{
  "n_layer": 11,
  "d_mlp": 768,
  "activation": "gelu",
  "norm_place": "pre",
  "bias": "all",
  "tie_embeddings": true,
  "init_std_qkv": 0.0239,
  "beta1": 0.9,
  "beta2": 0.98,
  "grad_clip": 0.5,
  "decay_fraction": 0.292,
  "decay_shape": "linear",
  "doc_mask": true,
  "steps": 3856,
  "dataset": "wikipedia_en"
}
Each number is 500 + 50 x the weight over its row's rms, rounded and kept within 0 to 999. Layers, rows and columns count from 0. Numbers have three digits each. The size before them is the row's rms in percent of the matrix's.

# down: layer 2 MLP down (transposed), 768x192, rms 0.104, rows 245-313, columns 96-191
# up: layer 2 MLP up, 768x192, rms 0.112, rows 246-314, columns 96-191
down245 090:583501468516461530465471413472524482493463564532564490576507556565526412499566504508452501488434466418481482510489559498543487424591444423512586530501486466388477464516520446509555550501463474549704532507436528596461477517512544457450486531449462498486493495466420453481441530591593584508
up246 105:459525540454408406536554489578482586468557488399536436513516414554456541519557500544407526534494477456506531392504498504478531454465432452471505501569518481544583381539562499424589581457560464490440511502446535511675446515426463509487525512429507503486417521555558494464521510489551474578
down246 097:444449520589599478552403495503576469531488565502491485542464634616511519470529459474455490484492444439443530437440406537516581455578483490550489500457432514525492481505528455524473595482508494531513418486392573582456524534567554474440543416475508522490510519447468513464496421487501475495
up247 099:417541448452505527531572586510476496469543454503526433385487358539460514474517495515511532581468507488432455501503530498553572467495544432518477502575410505507488509398476526547487607555553532565514522503541434459554479441557503476509440553531519543579460565441535476562454474481562555542
down247 091:597523626542584533505489462536552499536508613529478511523458566487502466601478466499490475558516476520548482434450503526408375556522511420501464551533476582533487451441495528432446523505468521409476467502531479518453471523475508463542524428448441456453545469517447625467468572454509459499
up248 101:448497550445471459474565491477512545524524521399534377431462496500458615496467505567479584486542495491477452517485515517493502500647400394358504430489400528473445560537427479494436524485487537530452514474448377503534439463441487538480434476464538499558501576535556407494517565398517451428
down248 107:508549562348546408455434526478526552424533458534522416439428497556564557416469507573471490509492526460491478507533473523489530529429475569503458470435502523485416584464464615526509465523468510530459549428429521486622430595547466501448509435539500460535523518544543538459453513478504527526
up249 099:495531516483437488417505527519401454474526465465434418467457452527463541566421471497487576448530543444450480466446539455460555434481466447527504541488526507508543551482559489516531558526527538501471499501494457528528470546511471491469539547397433469420522539451455563604496533494513546436
down249 098:423487499544608548487609460511574534555521503537531478444482566491602523443491446581581454594527532550542423441507504463553456530528463573566444428507608532535480381463529463431430521426495578441477481506538497514544503530554430521514459488455550559504488544346567545491541555490535492533
up250 105:524438562405428497530439540522503422421505445425516515457530530560551529557505401504593518481429533488612499496526479455472523520357492545538512509594477490395515510464547443499613512430536446517426522584433555569599538500504490487379433528519517548553483495430521462532467492388525476606
down250 105:521556441522476462453449449513563493543528517519475531572511568490626462530477379491495438498536468493618431582551462497455513573490505489487477550558434392524381497614543469433515566475552441537467456554502530547488487466427556489426519484584510451511438554462439499593434443493518483485
up251 097:496549525532540489466556523597515490532580477432461436468463584533431459599463492469425494478566621559509526467630442494582490547543467499504457445490601477598473486466403483489487516531467471539530524535518516525476478527497480545476546520524481562557482561435524561478549477473474474485
down251 099:528487493423466526472427563484610423489491495450545467470540463561480445608548466537510586460454411512475565495446572517490486481450542529494393499494486561381510529468489433544517456486546493511628524556482514514549475521482537436573558527458532538565484563495534494432517428504474451525
up252 105:397479551536454536429487521500447479564515483470517499512502467453445533501529497512377528474563524454473440473517406430567476543455415513452470466485545479568492580499562478431441609512498461523466468435456497492499576547476433542545594583606424512566471447561494513619552590459554465422
down252 106:616499455518520446508429551634454532494495512557453576463476485492453524488510597524554475498581506545450496433471572473509397515465535458592530518480449504530485418520482533430526532574474509529467539515495586521452469445457550526430478432429425534506473474475469501584477486567571524450
up253 101:534391564461508454478475512495508479474487559511453425435519543548471499597517571418467578480560530533520530555419447473516561451466511474465546492529508556622538627423381462525539529535499531555403450499412430465443507579507517555531596465482463497513393520462548480502587435456608452446
down253 105:468409547487518508488467525534456522506409459416498520473451548416496497601619477415503498502549494514539400474526359491519517580494566477487501493496462431509469504511492439534494524522535496540413507555504460469452495523475479455542574500522499569472470518500492493510559519471626437544
up254 103:418585484529442438461477611513527533542546498509549551528474546446465464492567521516577626442437509539596380386537521513447472526575536414421515443408472524431543556474563533479477475576587524503418457394459486490569515554469628491439493440477454492548510518515440484539590535466462514431
down254 101:616509459526505527505503480464534460481567454572477537445389560489501485411462520476513355509386493611477505541463513430617507516500548489404538475610498491502494488511631486498495545583484531549413499380502531402542478507533506572388565488505517434461443456490445494508538536491552465549
up255 102:524388514409483484578423502570515501461528527521496497520452479552485457517514542459544543529446514510561456536492490527537626536450434498548483521522503506570581476456510543529573529580559484480435490398552487504485566479475484518526573517488464480491415482500533464429439459529506415611
down255 119:433512420423495446497459531557476519498560479529450424484533508447455605481390599515422460427519549550513433575417524524472586521535413529482559434541529517518507479564528506478475534462555434578501506504432549540559486471404534494501547543599505469453547468590584569565494466425485566562
up256 106:451473606544463508546398550559434513524520493510442402418513536512518576515484523541498437469423548598507527431430498470493486494537527538420511543528535506432545518363473344468488515457503497560485503482450479531549462521528523440555545447513474428515495532514534489570610519376603501558
down256 107:502539564463409513584460581529410564480475465546461436485598457511486470463459485493443520462578521557503555501469490478531525448555357465492533531535549642521499497515490485410461524434409409564501487524545397498434482486493452446604573571493551523514578441548519424576540511586469520490
up257 098:536462510501464506514556587470494458551529457540621493547515439466465515508484522548533602431508559564506440534442393484450505578494425563450585585438365525476588512435443522441475526541524478510339528472504567541484547490423393497445511527568545528483451499514453486561496537549528404417
down257 098:511476481505427601512450466509536544595462499555456473599552449560545420543516464493571589448458506449525639468495436526505458596514532528484545564404499430419536551489484570492528529450538444403488551418466410516462489542526497553446507412461476585519498534536473561418537474540590500547
up258 090:535445485459521491586461641503535446507488462571427478490456515524441647461538488478534460498553531478549528390475473487615518563441511564448500426541466541439472624479421448516445530459524512520450505477475412495601500522529604587525542580434454522543498499549566548448402416502462460507
down258 094:452414461495511501577416611525605455446471393495538575517501542494485508490510485501521555523544488441498484408450541541583511460434521533500519548456496524415517508471459465542446511517425464531551555556435568448486522434516587456528482531515492512469496518482479521583437467432545543464
up259 102:515461473523536505444514465508515460557608472515517545502557517481478532594510489466506502497560528457447503492485485484465437525523523461448541422437444518562520536474464531520388519517482518555443589439530525460507452450592489568486605539555470602503517581432519484486570602530460459443
down259 098:457508500497494533506515510627527565564532579453545492480420497497563578511497449569521573524466490536475512506486505534578502573481516466526418522429500417492540503399462555553476533578454619495557526487499571514396464589491564519626456485544447367549436547429429445468479558513498468546
up260 098:453398572493516442478472511551484484495546554544547491578561395530581558445499571447481521523515534517424417516612530488474444484446509529509551511547458486437514640401512514500436523460552510519408521492532474405452543411548528532529538491537501469452561556470385490542498507498502542417
down260 108:571462563453554496470473455470473505470512595524495566475469412494495486456562493447578445523564446571518559418587526429482520480480488480433498556560496481470476581386485516482497532471471504543432480431393499486450461452514412460521541548504455527467497481526458546512437595620472588477
up261 108:498495528484555524490533467420463547436526431523469463446493467480508464476454492482559511555543492501527494386472451494517451468545541462418506530502526516495483541463375470548441513478529488619467540517475437546457568510641547544522465483508466608578472594465538548445465513478530479565
down261 106:466440552538596493510424506545557421500424547460467397447531517432474539482423453533415554431516577545557544558489461405432482567483434461494459458458566541429526548464542495518511427537492563455452653472472531510495526519463464560483565560424446437519531479486470435531501530482431432518
up262 098:513445584539562391547438466474511539455497500514458536543543508458482493487493536417418488542461579502443467508433423559556454522499517461485549547506399633409473528504394401415436498492545491542490489448488564439490557523477505514481603475466543560483506510513575568566536546432536452527
down262 093:506461451561553574462491538564476536527388542446469509453467602447508460587455520502472525566548604432521598492447472514542476505584576509486552491496499418556575514420482522496585490382520410506545484513399546481455488549444491543567533576466517424523458551419523556456495586529553474442
up263 095:433493507486557514525572510477475535439512444486478449496396493435513534480489529542457490453501428458518490438462587535492522471425530468539483435512473554573550495443472468525570567513571424474469548518448409467535514589422488457469606568441570465483483466518498512440451506526426524463
down263 096:567514468578526606542586427500442565496514547557510497444426465489482459536509536490448459427474520460535472543502626570504443513521466518587574526457526396504486528466447393337513494473522443533516533469544538581518536510495480493512512524456539492575334470477477495560572564474484588469
up264 100:482506533370499492442462571497499461491517461592515538567509483500534493467517599503549499528528527590508410425508504407525473502453510509446517501464427519377545575456557460536494517494506515583460580512476385556552486491601626527408416498579484486462482579508507580484603535512403527468
down264 101:579573470525572460431468458594458566489528489506517520569585469527553432567492505466456506521486491528446481532610508541486507542536550523505586437598492479487532541528505494538463491526585434629475512500448475492582432429620466624539517481452498553500576482557466491432468441462446508562
up265 100:480531476523420552565479408515439497485546511491524533512582480460418559526516507475471530518517575518504428495486418492549475527464536474467517490501478510497540563483514483567555453649500494504401559468369559538482516566557471530474468502577491492517467508504395514530561547358474459485
down265 088:525502557461509492539433478480504512542434476514513456467456509383460450542535514484509447446427515560490475394469472495539475508463462623529485478643469540580474511502517457406484523542457524515392555395492386518473569532524513517509506438468542504409526482440447462450444474499516520419
up266 100:566535517442581459522483444554511449565481469542496506509541627398526511499552527522516584467458478495558413413461448550522453579536462493522555479508416564484438460494514447458427472523520529535509538540484556516502538518452510441467461547473481583548513547493634479491523562469499381449
down266 103:483501483476543416464454524498452555569502535505452471447450503546526439389560528482473510659434570440407526440492519471438520468524455485482592468519506448494535508545541580509591527481527553441678500626523477570508456469482579498466450444555534429487404535439481581494506575488530565561
up267 103:480499517486516526451511579568485454569489573485578442462454502489507493470509428454521568480519442360525538412481395444541466463498483536451593478517530467568553513554485437615420533550521537462461447511436448572544471471585595520429548605466414494569477566431500501583489451498514474480
down267 095:597526512535436455479530425540471367469477590403480532523384483537435498550469498558525531454489552438572621502517614425502531499486532439562515569552487417428487580504435535546494488555512571450556485450529442521533572547519554534498457491418505531430493510508567384516611571503458564516
up268 101:521505533498509563468546494547491378483654474418639513440475529575565447497437574485471469555415562477550468548542527450386544488463501514473511447452444508484453473527504412497574439450580489460454624492466406576516511554585574556486507558476489511494447477432435504509556493465485462593
down268 111:475535433526448499492506487492397608466547508552485515511511421443440490578528565529422419550439557570484444481542554540479509439526447564527614452555459553590589436486456555483540522547498523566419481422384482477468537468520536475494537464519509451506527528535515561519612478466537483437
up269 100:505437544537532532551520514505553541468545572468593578509508436569472584464444494421570507556506531459546495468574467505487516520517452497434533434487535509435442595475449496454445586469524494497470451528483531546478459498478634512398466546457470624529552488488481458444472531543548452470
down269 097:490494455528535468470511435610483493542606437576541549425550485529487428511546462553521479478450503534508588369555460521547485480440502426453527573598470443532533432518573576551517473556513438532432523537510509540550603468508418513510462444459579572480486532479523449534470524496482463508
up270 101:526525490403388536506512492627483537468548473492470528456477504556443523516586588453497485502509504494495520590541466406505515577524469491481522503553421523544596475488526520505475407545503523532494500442509452512530556506546407537453478538527471535553440464552501412608475505448495491484
down270 107:522428534510476541520563579516491452517536595449467559515459455486485494559491544493588579532505483411458540526442558533515406446486424433519498520483509498534577576476453468499456516506537465412461384540467470506449526531498536501379551421592518413580499365431506508564468467509468508470
up271 096:525555552469464480568541464599410455422554455503520432465427522540646451494435498429549453497478507487524547437534516493475499442490492491492571460545471523448398610512523525459624507493556526524504463487504466607477500511433539545515430541425483463447436585528554514432446468537624451585
down271 095:482478457497525521497549434404551519585421575453492427548487497476436475476415446542573424510549498513540575468546543529568443592498556460460534402544463487536515547549553458559491462458400521481370423555532414514486484443481480547502484466425466557451522526509418547503489530483531565434
up272 101:551562550440428518531547489457507395522512543403478494455485442578489431542502487469535498480510548483511487500438596489450528384487464411514537495485564495402556544464427567444511501436462500531450566450610506537525512509454528483380483495486548542538514487514553492558526518514493530523
down272 096:478507474464528453480543563517554453456455523534441504516415600492544493422615528467399453501491485364581560503442493529414515415523468510562542459506500485539502484479499475502478562474515537526521448532465554400542463504538585524510481505458540395510471494543492515557482498495520585547
up273 097:594441529485539516385547533500397592512487446506517476507543519536493445543493477366539525408562471419495465520572459449490487408492523465539566450519543525482534525524507388521491459507502523515469499549413433486543470414508519485565568450408484483515507553525569492404499532468555452519
down273 090:408502536599534490572403402538551511472470547413464477459502524476497522600481524430455512468418589491519542454487531521579445537590482402485552541544482471518429414496520505485559538605481488485527504519499451514468373519425527437497527479452546491551612539504457497459477443553487494428
up274 101:509457528496519550507547506457475588469468475453444488515448552487651589449531550448590583462515483472573449524497526483456520527513617529574531428489496435420480578474421432526443446462494498518428539510541436477488422486449484523485517535461510446488490496510435596540492468371577550505
down274 092:448557513508524526486547489516495522562337477530443539556530584442492526456536476438537515528461448464440408556410481500506486441519572475571481529416530401531423482499459526449511492501473383482595545467513471531543418585598458509490596498478568361464508492592447465488467540560451532537
up275 092:428519547469480512532494494467585416434491457624558529511482475486499603447489523503523618606549582409556476581494395516354511432463433549410532406455409495582546556500496527522537493579511558476460491496476520619527471464466534592409448538442457519482501549484497586503510509534481469476
down275 086:507447469507517453566397431409564523491445533490539478452474437424445544445465520583561527532597499517530519540482429521497452567549514604591539537549498543458459531447534511459523503462442464451416420474538409486445493590500510502497460448491482509525544457534383475541468468499532443490
up276 100:416524516496382527470601465558534499487598535432459510440517473530486621466570562444625446556580462550498489578541492504515553516488503415535424410537465498600516477508495550479479464553546433514484492513411450479592502548404542483523620506453538574532445528505482501442448505501415404545
down276 096:511438418461506465536461539590509525501550482525494491454495521460581484468509582511468469428430601564468520543553431474540558551526450508497392480489521477420517571467595409457562453477574420408599508591500479553499568549417545407504466631547487480564456530456512446504349433512507475588
up277 100:521489499442466513594571459494533569486502429591454490317429476509452523463505515489502574548496538547456431408528555488560499498450449505464489497612465561483536517487489472455523514471523577461452436449437457445531543567472489508559485476512500525524407472488534533490456527542549468498
down277 099:470412528561437550463521520477520505492392577457499456502559583535540590547475493522407517536521503462476529545490451509450507506510444512495506444534579544539569456535474534533537496551463444556601472408514481491489527372511467412510467487548485542531620446448461471521428489477434493521
up278 102:574566530449484497425493551514451499468536444551462432525409533492501537496543557478519573533564490431558475414454479433587453504429472441540481428555513522573563622544581555543445464552535503492493512557435486482582591452446495585487481565475501524484486549532497457535572532495487508543
down278 105:500486554550572502496430532440520516566514511472548471447607479528449464572514585519475581480536573465500438522434546430480362501443435460488551461425480489484546536496411549456457485609433502649540447548567466514432465422534475597529480508556485555496574458608561563530406428479456483477
up279 104:536502535537465531462472523544484409426510464490498456453455469481536554520516444486509554489536524494542489584547454523546480569467503514437544458504484552488564446424500573446537623531503481500400474419519616537562469549408551552399565573567438540567496433413443609469451436508450565559
down279 104:453425458494435507476425575505548487460427444564519595432561506453573538535474484597490487583516486462439598507506450507540548359500535458469500489545425431474491500539424510555417499466510504447568522553513422538518583557411488514499566542593507479426574474487502516461428428488493483395
up280 099:489499535524399511500445536591475478441540439494525465515516475472472500490514422465577528464499484490553554539506516476359583563479498401556529470501450500509601525443514556551524498497562524502500531466513550526385555459472543493526550504433472513663482534438503503490492513545479431501
down280 092:477467497461447500526425512537632526435533431411455444561443520527435558503501436548490475468408504607527604478472565603566419479503488442487468512496513494549525482585533539471540489559440519491610525411531479468526539560542525595495481454575492469513508502422540488474544435538585507508
up281 097:541588556504444475491559536514469457545509478506519412438420563528528550603418515522553540521482492441526459501458458451553494415534410428501541494496516488476538506487577469490501529421511507555435487452404502488543521404474554563432506473510522588463512485401445508559568457497463428449
down281 099:456531499634587487515436429493485401528467435508495391537636474438566525447488473470490677513547514561503464483480491430534465527456447448574473529474513465539515525471520411459551579521525528534453483506605485457476450492505533462507501577455502422517560486447491523560503498572492444519
up282 103:538433522505474537529513622537450433518559546578460440454457480487569477468555558484430555537468438459502420503567501513494545454446516537418501468492527489578468526540537484506417554563496389529507545517506571509465496445463571586430551520495527573482540535456525606575546515510461495467
down282 100:434534520497449593539475554440451470540473504550509602489553469521523467448507446439564471533514522520480438499555480489547477444524474513373641540389526492523556580550505549471480538480507594449496501541513443521605475476600499552493476540548517470509469485361533490558442461513434488469
up283 088:401417486540549408488510491550508608485504451448534484437451451457551547543442534398489544471608528474558507491569517559450484536419486476455527415577392525504447506510480506437432490593603555570500462437518527527537537488398427418494578444544480486483431470507463537592570487478467447440
down283 085:450487520476502393498547422548475510483594590536548514411477432520457434423502450562526474533427545453472475430430495536469482489515462506477577519506433437586410491449470544536518449571461527473544423541544507481485535486429425496568513490549561475454543563468485440463540528471546477519
up284 097:512460490536456438412522489594501492502514533500515496500468529561538531556562474398479487534536505500551470399573490542458562424538503473492542554659468503469543546498493469464400408486497555545473485465555558464499461504602410477522544537537461454563490540503515650535489523532548541529
down284 097:508411450483491599475459483466680464462500582490486518456618460517460479422480456424452530540486443485491543509493499474497499442529404501508529495570568388406605425446525500480462459459572451491425495562525563494538471532379427500500542504484454509503610480513585468586394524522473558437
up285 107:386493598507498461541493527489577513404458428485546420518445479488554574459583500468454532597560451479525481483545470512502508506470462472397513489544563475462470388500490461501452523555482549543474634480433476612502449510497556531406523504480484561531504509480511481466509570415580536533
down285 104:430568541424564491471456555478485456467529611567488444444469509556462490518488555501535544503585511451492481527510497581480433507504423495457559556491489496530513463573439486532504561462461488524505462619549510471532550452452537534601512576476490570516558493490513576493482534488467558425
up286 091:530470575443436530495532493578453485525609466485525476512467490480381620398488535484566486471541487481472448559533468472461664525474459405542466462553397505517548498506479502494485533627578532479495520514481520553543500454505501439429498603543481540580467550502562455491534545438515483527
down286 088:435539542615457475382560496534531503502647502482530442496481545523498532473512473458486429500509604468539462496532453569496493565623459595487500525497598574464458444602435472471523467511490532510516533487484503466526584536489509403588479481565471488453527541477469519444482515483571529507
up287 104:590484499413467560440490457520349473472533506543467492485539466495456538469565569539541544448400515540508501508513544462512489513369505387547614433443528493541583485412486556504533591479526501556441482541547519574575536570506544564432498518527477492579455449536435520537488392453484491587
down287 096:403490510683512465471542480490572578460479443495513507483458526547509524526403512532435492508484488504528498393487528491549529483419542511523431442551606538571508437529500543521489429523516535479507492507542593403473544488484454442579469516483406537490504561520533473439462484580525506529
up288 105:483408477574479471465528539621474527460549442543501440473509482457557487485540501426466411664455500532529426501576508525525495531467527534482550468392513426469472585419540422515505518526532462525419546500476480456508472540579472540494614534543471560433509533570417481480577500459423448598
down288 105:479547403502402500437568592534405510543421515505580514438443532438491487399390426479481412537454440479453547625439520512492618547542472534489488504459451491502539532523584545519547506472523571479540521507557459448484493449660543441484503484473498490441534539544466503457467514467528470483
up289 097:461591497425514532485525586461472406546487433439528449562528532477526577478566487521492610469480518485538531532543472544391533407459546385560490482499433591454527453471551507533489582511485517536493522548424532538551518549474582536408461474420553484564542465449512489484546560467571520526
down289 095:497430419505526540557502453506591499470452424543500503548419450512416415422504499491541541511624468585498461474498614536478475572462411448476550516549460446461473573504482493482550347479607540502521577474489400560463456543514551562474375471456495482451438533509534490506489512536512466514
up290 103:485490537429437463517493403589521480434559447529430481443453437561462452567575464459426483568503534547443506408527551472541505503429463439428487483589511513473477533480432490588561559534507511504507518507549419523571434535538513490513497502558517457545558494495509532489627475491447457587
down290 097:474520440473540551538559463471475525490540513438515499625548476464538465443599427436508448432398495478592422542473448544500433488528469493470419487531546506517520463517509529426507528499543540474444525603426418400441507491488460485512580469536550521458412538406520374389442551428481527570
up291 102:516372457537469542547481489691512502453523493378444460475478527548521507486579551471524542509535538573554404497576450495505445448462508567479432466456514521592549480528416456487564539581443484556477570516518416525500476556433499517542500556487541515494462531545505417494527544366559507512
down291 116:566470421430552551498450516429434468490504466436504504459483506477551483534566488483549451569591525537518436440571384414526475525442432510478472477427501473465498454466461527481522517511472482527372556437463454567521426477507482618505547562514514447484555453522516540469553452462395522466
up292 097:512567502447461530470516618483473430389496537470518512548473471474460500539539525479573576459504538472539441578482374498524547535481441548505485552468518467522543616415525464509433485523589470506430491502462564503493629482471525565561521518496481557578390476518528495444475492502490429451
down292 093:496583502477421488421560491420453497471458431490537528544586479450575556471493567419512461482466451416461490513509492490518486509440612459446535518487464485454438482520483533519532498420529486465420459428573553542448536491577471521476591361539512550503529544484512449575502444536500462450
up293 101:447508367408523515464582535474524518403490482558517478466459469542594518485478514569440612532576543497457410454547467509534495475496523530454400554533495552488492585567529463595535558503470617532470541529516444453500441495394469545427498463457482440527424552444488503505489443487547515483
down293 090:513418490549538544559455500596531523440419526469535497516602511475445516475539481460445473481429454517534465451511464493426541569515609449460484512476487482581444520535526483476516536455584468464513436505650479440532431507467543439515522561463538494518488492516525490485497501493450598478
up294 105:543539540465514443508586517494431547450450480523570454496550399496535504513492480501558475527516593436487453514499567571483478542376463554481630428556449549547472517390453527564519485526525452515432549491500547489466516400457534501509547562520493630576429490495475524567460506566502473502
down294 110:562517513478588476506487487490602475492415524485475495437470537486426479485582399542542621421468415513491522449579578483471557505526480548645446552515566404573485469563463457553466563440532527531586515561612495547537527430521537473535525478463450481566467450442497451365526530530487536495
up295 103:430480555489492508457512518490433586463533569468465364449422467516485596496509553541511581500583564471467421462419545463530458572501544400489526386545510464519566457489538435482532504485601510456476477445538413479501565410447504534566545529461529565462500475539546498564457566504476538496
down295 098:446438554536545442513462497453536426499553471502499495534504462519424565528513484440438572490489426442524459508469508522555541507473400527550462497588463542545505472492478541500517542428626530508592573457516505470374577485590507512597548541538517422512481493404501502503400432385540424467
up296 102:518525535599503471496601453568467482537540491404487490489624453473516434559525538539414499510517526406545484493490461398591481484626406497457523525565450469457459507485525445495432550545539558548503571354406512487515562507430429432479518542475513530493427456434547522468610555432459434506
down296 099:499589447387458518525426512396576558443539371504558524547566545425464489595485455607525526475541463563509482505504579451437486502469564447409519549532528459504536472517487504431475485534495524538466508466487469507477413464543542474418346465493532535514495378592482500597529483528542518474
up297 098:485511584525490469515519460504446535495516501473557414512561470551502474540565639457476499513447535524572423477455481428427461573547475512482515473430594476571455442556469427548523532459582531514474561455509464529439594481535490497536503481550361531448487472551453565515521551536587468496
down297 094:504532521512543474438479480437426475457462421525541463450573496449571416534535550534447608504445549484484423528424446475441486468505385504565504487436475503553548469498546446469487419490578466475642448483487520493505437464577503546457509492606455469504525407498450451517442467618544534503
up298 101:527509424438452430465434484512499595386555492508436525474550485496574658603622585495448505483519558469516519489464448537427434576536497479413567524512525492483482547462490484558521455471527552554414562557459454473579509461533451528430446460519475432430450525584509483470482521488588457462
down298 103:412602462558550535567448478463550469518506535443417443508482498527386453481469514482543541524466522412538615463463515430512423488538510489573478479498471472517588571430484426439489471481515497465430596610427570548459572492456584526508490512501580503479474648492450369540456433525466554569
up299 097:466370582507439487534570478503492519485564460532430471563468493577485522502458487530438530564592454589464384449517512460580585479506470484423438527468430497444541506544460518475500493509491473556479487609500414525531483522478483478521581448508586495522469475457476533574421506408452502515
down299 101:521485483476617447532479455482524424511436522507523501532516522456482489534453505621538589519525498651388516509564512523449463543550553489482486568497469471497499468539499572576555541484610464465513420500459475548498505549572449512503543515492436514500496543490417481489457378465464431493
up300 100:539562458389547511541502573490502439511536565601444426462480431485491488434464440511560546499479586525486450535472459504466547474463589429458486484433494584466486565453537511495435540568549464507469472588532519530479540525511544568452523457503410535519471580502508440562461441456497505513
down300 099:572496504514516469497525481514470516472448552561504497505440470526479516569499423372452483491469457584545466418502494535465464581437516492533405538390514509481461649419448442544495488479507509566430541513408540495468513447460550523447494408546447481548456417529502415491528469494475438455
up301 094:533500562486504509570519564478478478506538459423416421469553504513531605552534551500485518468481510389498436465492509465551623482540531451505479493551439572460481514533541510502502491437520514547499576570375439586590454421512506499493546595495395454423455517434541488516479532471474519508
down301 096:484579519550437420459547429501510461470616520465446574517533627517463498589542420539586540576442599484524419487499417480506545475507403439467519525468459429463520489531526470547544469490481554481505453519527429493454580433479450514539492503466483517523478489458457500446422481478480526515
up302 096:546467600602518506417487490578429468500533446517518387453474509549406478509559530521580474629521525495497548451463535509461425426453545511498575498488453525448576534456483531501432537534519472527501496407463558446454486569514544550444468514452520575599518533468560477484532488505534436544
down302 100:510502527483495448489506553453518527461438520557464473553494474598504490450584579518436505540500554441459481447500460509511454435553396344513497441463540387475531441490452529550442565550511484497516519544429539504492521536632468473442443406446525482445461513450503590607526506429529503531
up303 107:514533562515505442565492504476494546566513468550468475525483519569503494434499481386573467548433633458506519442576458529451507586590508566496543498498458525387519535498490387467484533549493480531374493544541514537615508437489546589527517484515400558548488464355458487546489546471511463479
down303 114:501434532429481477477413489568447462583469490505489627433498476467545504500516425514578602432515496449490447545520425463523492469421506545519482471489427440523494525364492529508468455502533457456493427539535612519547403451577497502507531590524529424491642462506413435448473483493504526488
up304 103:532565454441469450521589469443483448449463533653437486543493559450579510466606414560549490454542497485561425512547447524545457508410408458533574432497470551497536468519460437619523467497473507549447549582553516580464391467464527501376494502458541598564420562542586473532460414429510460528
down304 092:559495467550470482582546523536478634526485524574538514454534519531424550488513474559527460576450525548548455541518508429532511496399473533469554498535576513534557442480540515448448453487478518535402398504462522505467499548518483402587503505520551501534475578527486553453414431451492423499
up305 094:506423556551510470595521483447484473467494521532542540532508480561474533472607442452510526496533539507515453537614429500405548598487401452539575502493423546475510433499521519493519611560511384521389520562550588449479482532415457512445527506474502531520403482403466552527467440483544523543
down305 091:496377517531461461442412501571456547485503521454538563495437545530398575539515558425506525388445432536537501434472471435539499549520484501518570438509503514454575459496530552445454457527513520502455461479601471472386509455430497436526499455513563477483393407480509420470500430488543472570
up306 103:491532525539461545451489553483532492496491449521422541429459491509549584549586487538567564481515449418439441451506528420484599471483556536455535478508495439517533495521542415592451430434614533549480585481585471548557579543532499497429475463444523487465386598403477521433501427416461512504
down306 107:412579568501504561504460515541517534499575445470459465470638544441518569392509448518488447521505561529398455426406414430495451541525517554515519534535576541491513567470533547456500544461525395462428517485478532545584489586442520548520471501529478456412434467460449554506570425533512438518
up307 105:512465472520529500587557513636469461444494465490510517504498503532532499471503499526487498580562576515519431496469531480553524515476333525460567485441440491502439594426471421383547581557512513577422527526577493495531441463529462530453519460573478515469496487460440512415503478489425535475
down307 110:479510488551503567508411516542547566446488480448576467568486534548542373494455494482493545473574414434468462552479472513623511584454550531514505486469485523565467498508466486487510447429461520432481497508437466583434443481504490443473523439476494469526490488548412422520554534450597604627
up308 103:470575578453557536599561468505451552505510403536520418476529428534523500455418515430498464518556613568455445440546396558525524529502475505484564485478374527471465551487550447462483576563495447467437506523535417466573550479474482495558564508522438502571469479380496468466552535497497522416
down308 105:451507470540451517526517503546569535547450471522477545556567435535507470454504478561425421517545496481481481502537456548491569451487439505498514480410442530541524470481504545505473482563456477456476483476497579498465461523414568470448427425465474530508475483507454438555513482484488516454
up309 100:441506514410466559517533549431571550518491352354492465532536428558522498528468501453501527501520501519589449546570499470507466528498533492406554449508563548456482516515418564561489524534481488574505452524362461581551543490543505524577454533561455523470530463552550503452472503448500464489
down309 096:453471566471444459514458413478535525534567543602522554478437576572443512456500519540592510533425433482456432454454484485468405505539556586503512460480555456435434434445494476528491494480438575491495462496436465484440452525531534519587504340551498580530493479571522464486451613535476499449
up310 101:481460522566489468444516606501529443396523504492518442549490472554534531542545545516440596490484569487581491407382576495484478490463553521469460512543463523374427587477471473505525523447545460489503480503460515489515473552515466524497429528548487420461496487412451506547555524497523472502
down310 097:532539493497426620465507554511484451569581520567455538480500514619531397487554402506494493494519499481548475570488426539571586433522464570451469513515505526575608476493520556528459409448494546450581455436596540455494514492438520474545603561514576486484484445504498446439471449514461566490
up311 103:476482440474519435523547430514546526533516495538528461527494523503488561521522458516485600538455437541534444433408533416554547469563544479527648470437365461515456632464432515509531495526510392439505470503493472538510545486462520488496504483512531451530511584450486461676521495458469532475
down311 106:499529461487536483393551482489494471499424421522533573526518499510508519498483426570463532496485546363534538459427475406492583548481483411522469436487452495588551489560522531473457550449544483503449426516467419608510540530516554595535511457521507479481579633456466485590518498491587489587
up312 104:521497510505457601444504484524467416554559484450546539531539519468503394423485511482530572544513507517558463579473436412497532508406503497506516425465474554509521470565544563547455535464509436454449572507555506530418570450472618576460547615571524493497548545490538492479636561357523481479
down312 092:518525468517522512419532352542481448489484568493598541461573566562487478483352488456480506638527555476575594443521517505597465447511578489565512562488563447481459474526430553415432564473470486444484586421525405570577484585497438533531547501482504508467489456479434550481511411490511527607
up313 102:404499565359477501482483512414489557434451527470464441321495447470555554514549492441520539591511527469452422577426449533552471476471470502398499485508512538390519496428403458512450561484476524490433455501576425536511444479437513501510528462519539525568518535555561439591584517483552452486
down313 102:527535555452507538504568591477492528532474570504514549492413409496400517431490536500428527546546419524611481441462612512538504497378406533476451498474492528596503490529569311479473555591539532509606557509534530484478514482435576433638505506481461533525448443541524465517503506504521526487
up314 107:557538504471502556498509487527482457478517485504515493470532465490529461493578535356615505509434508540496529588438416514533449390508537524476573522548460633574573518409540443495525480452476569528399501408478440516519520539598573526462525470550499541552486416399496490450507505454429466531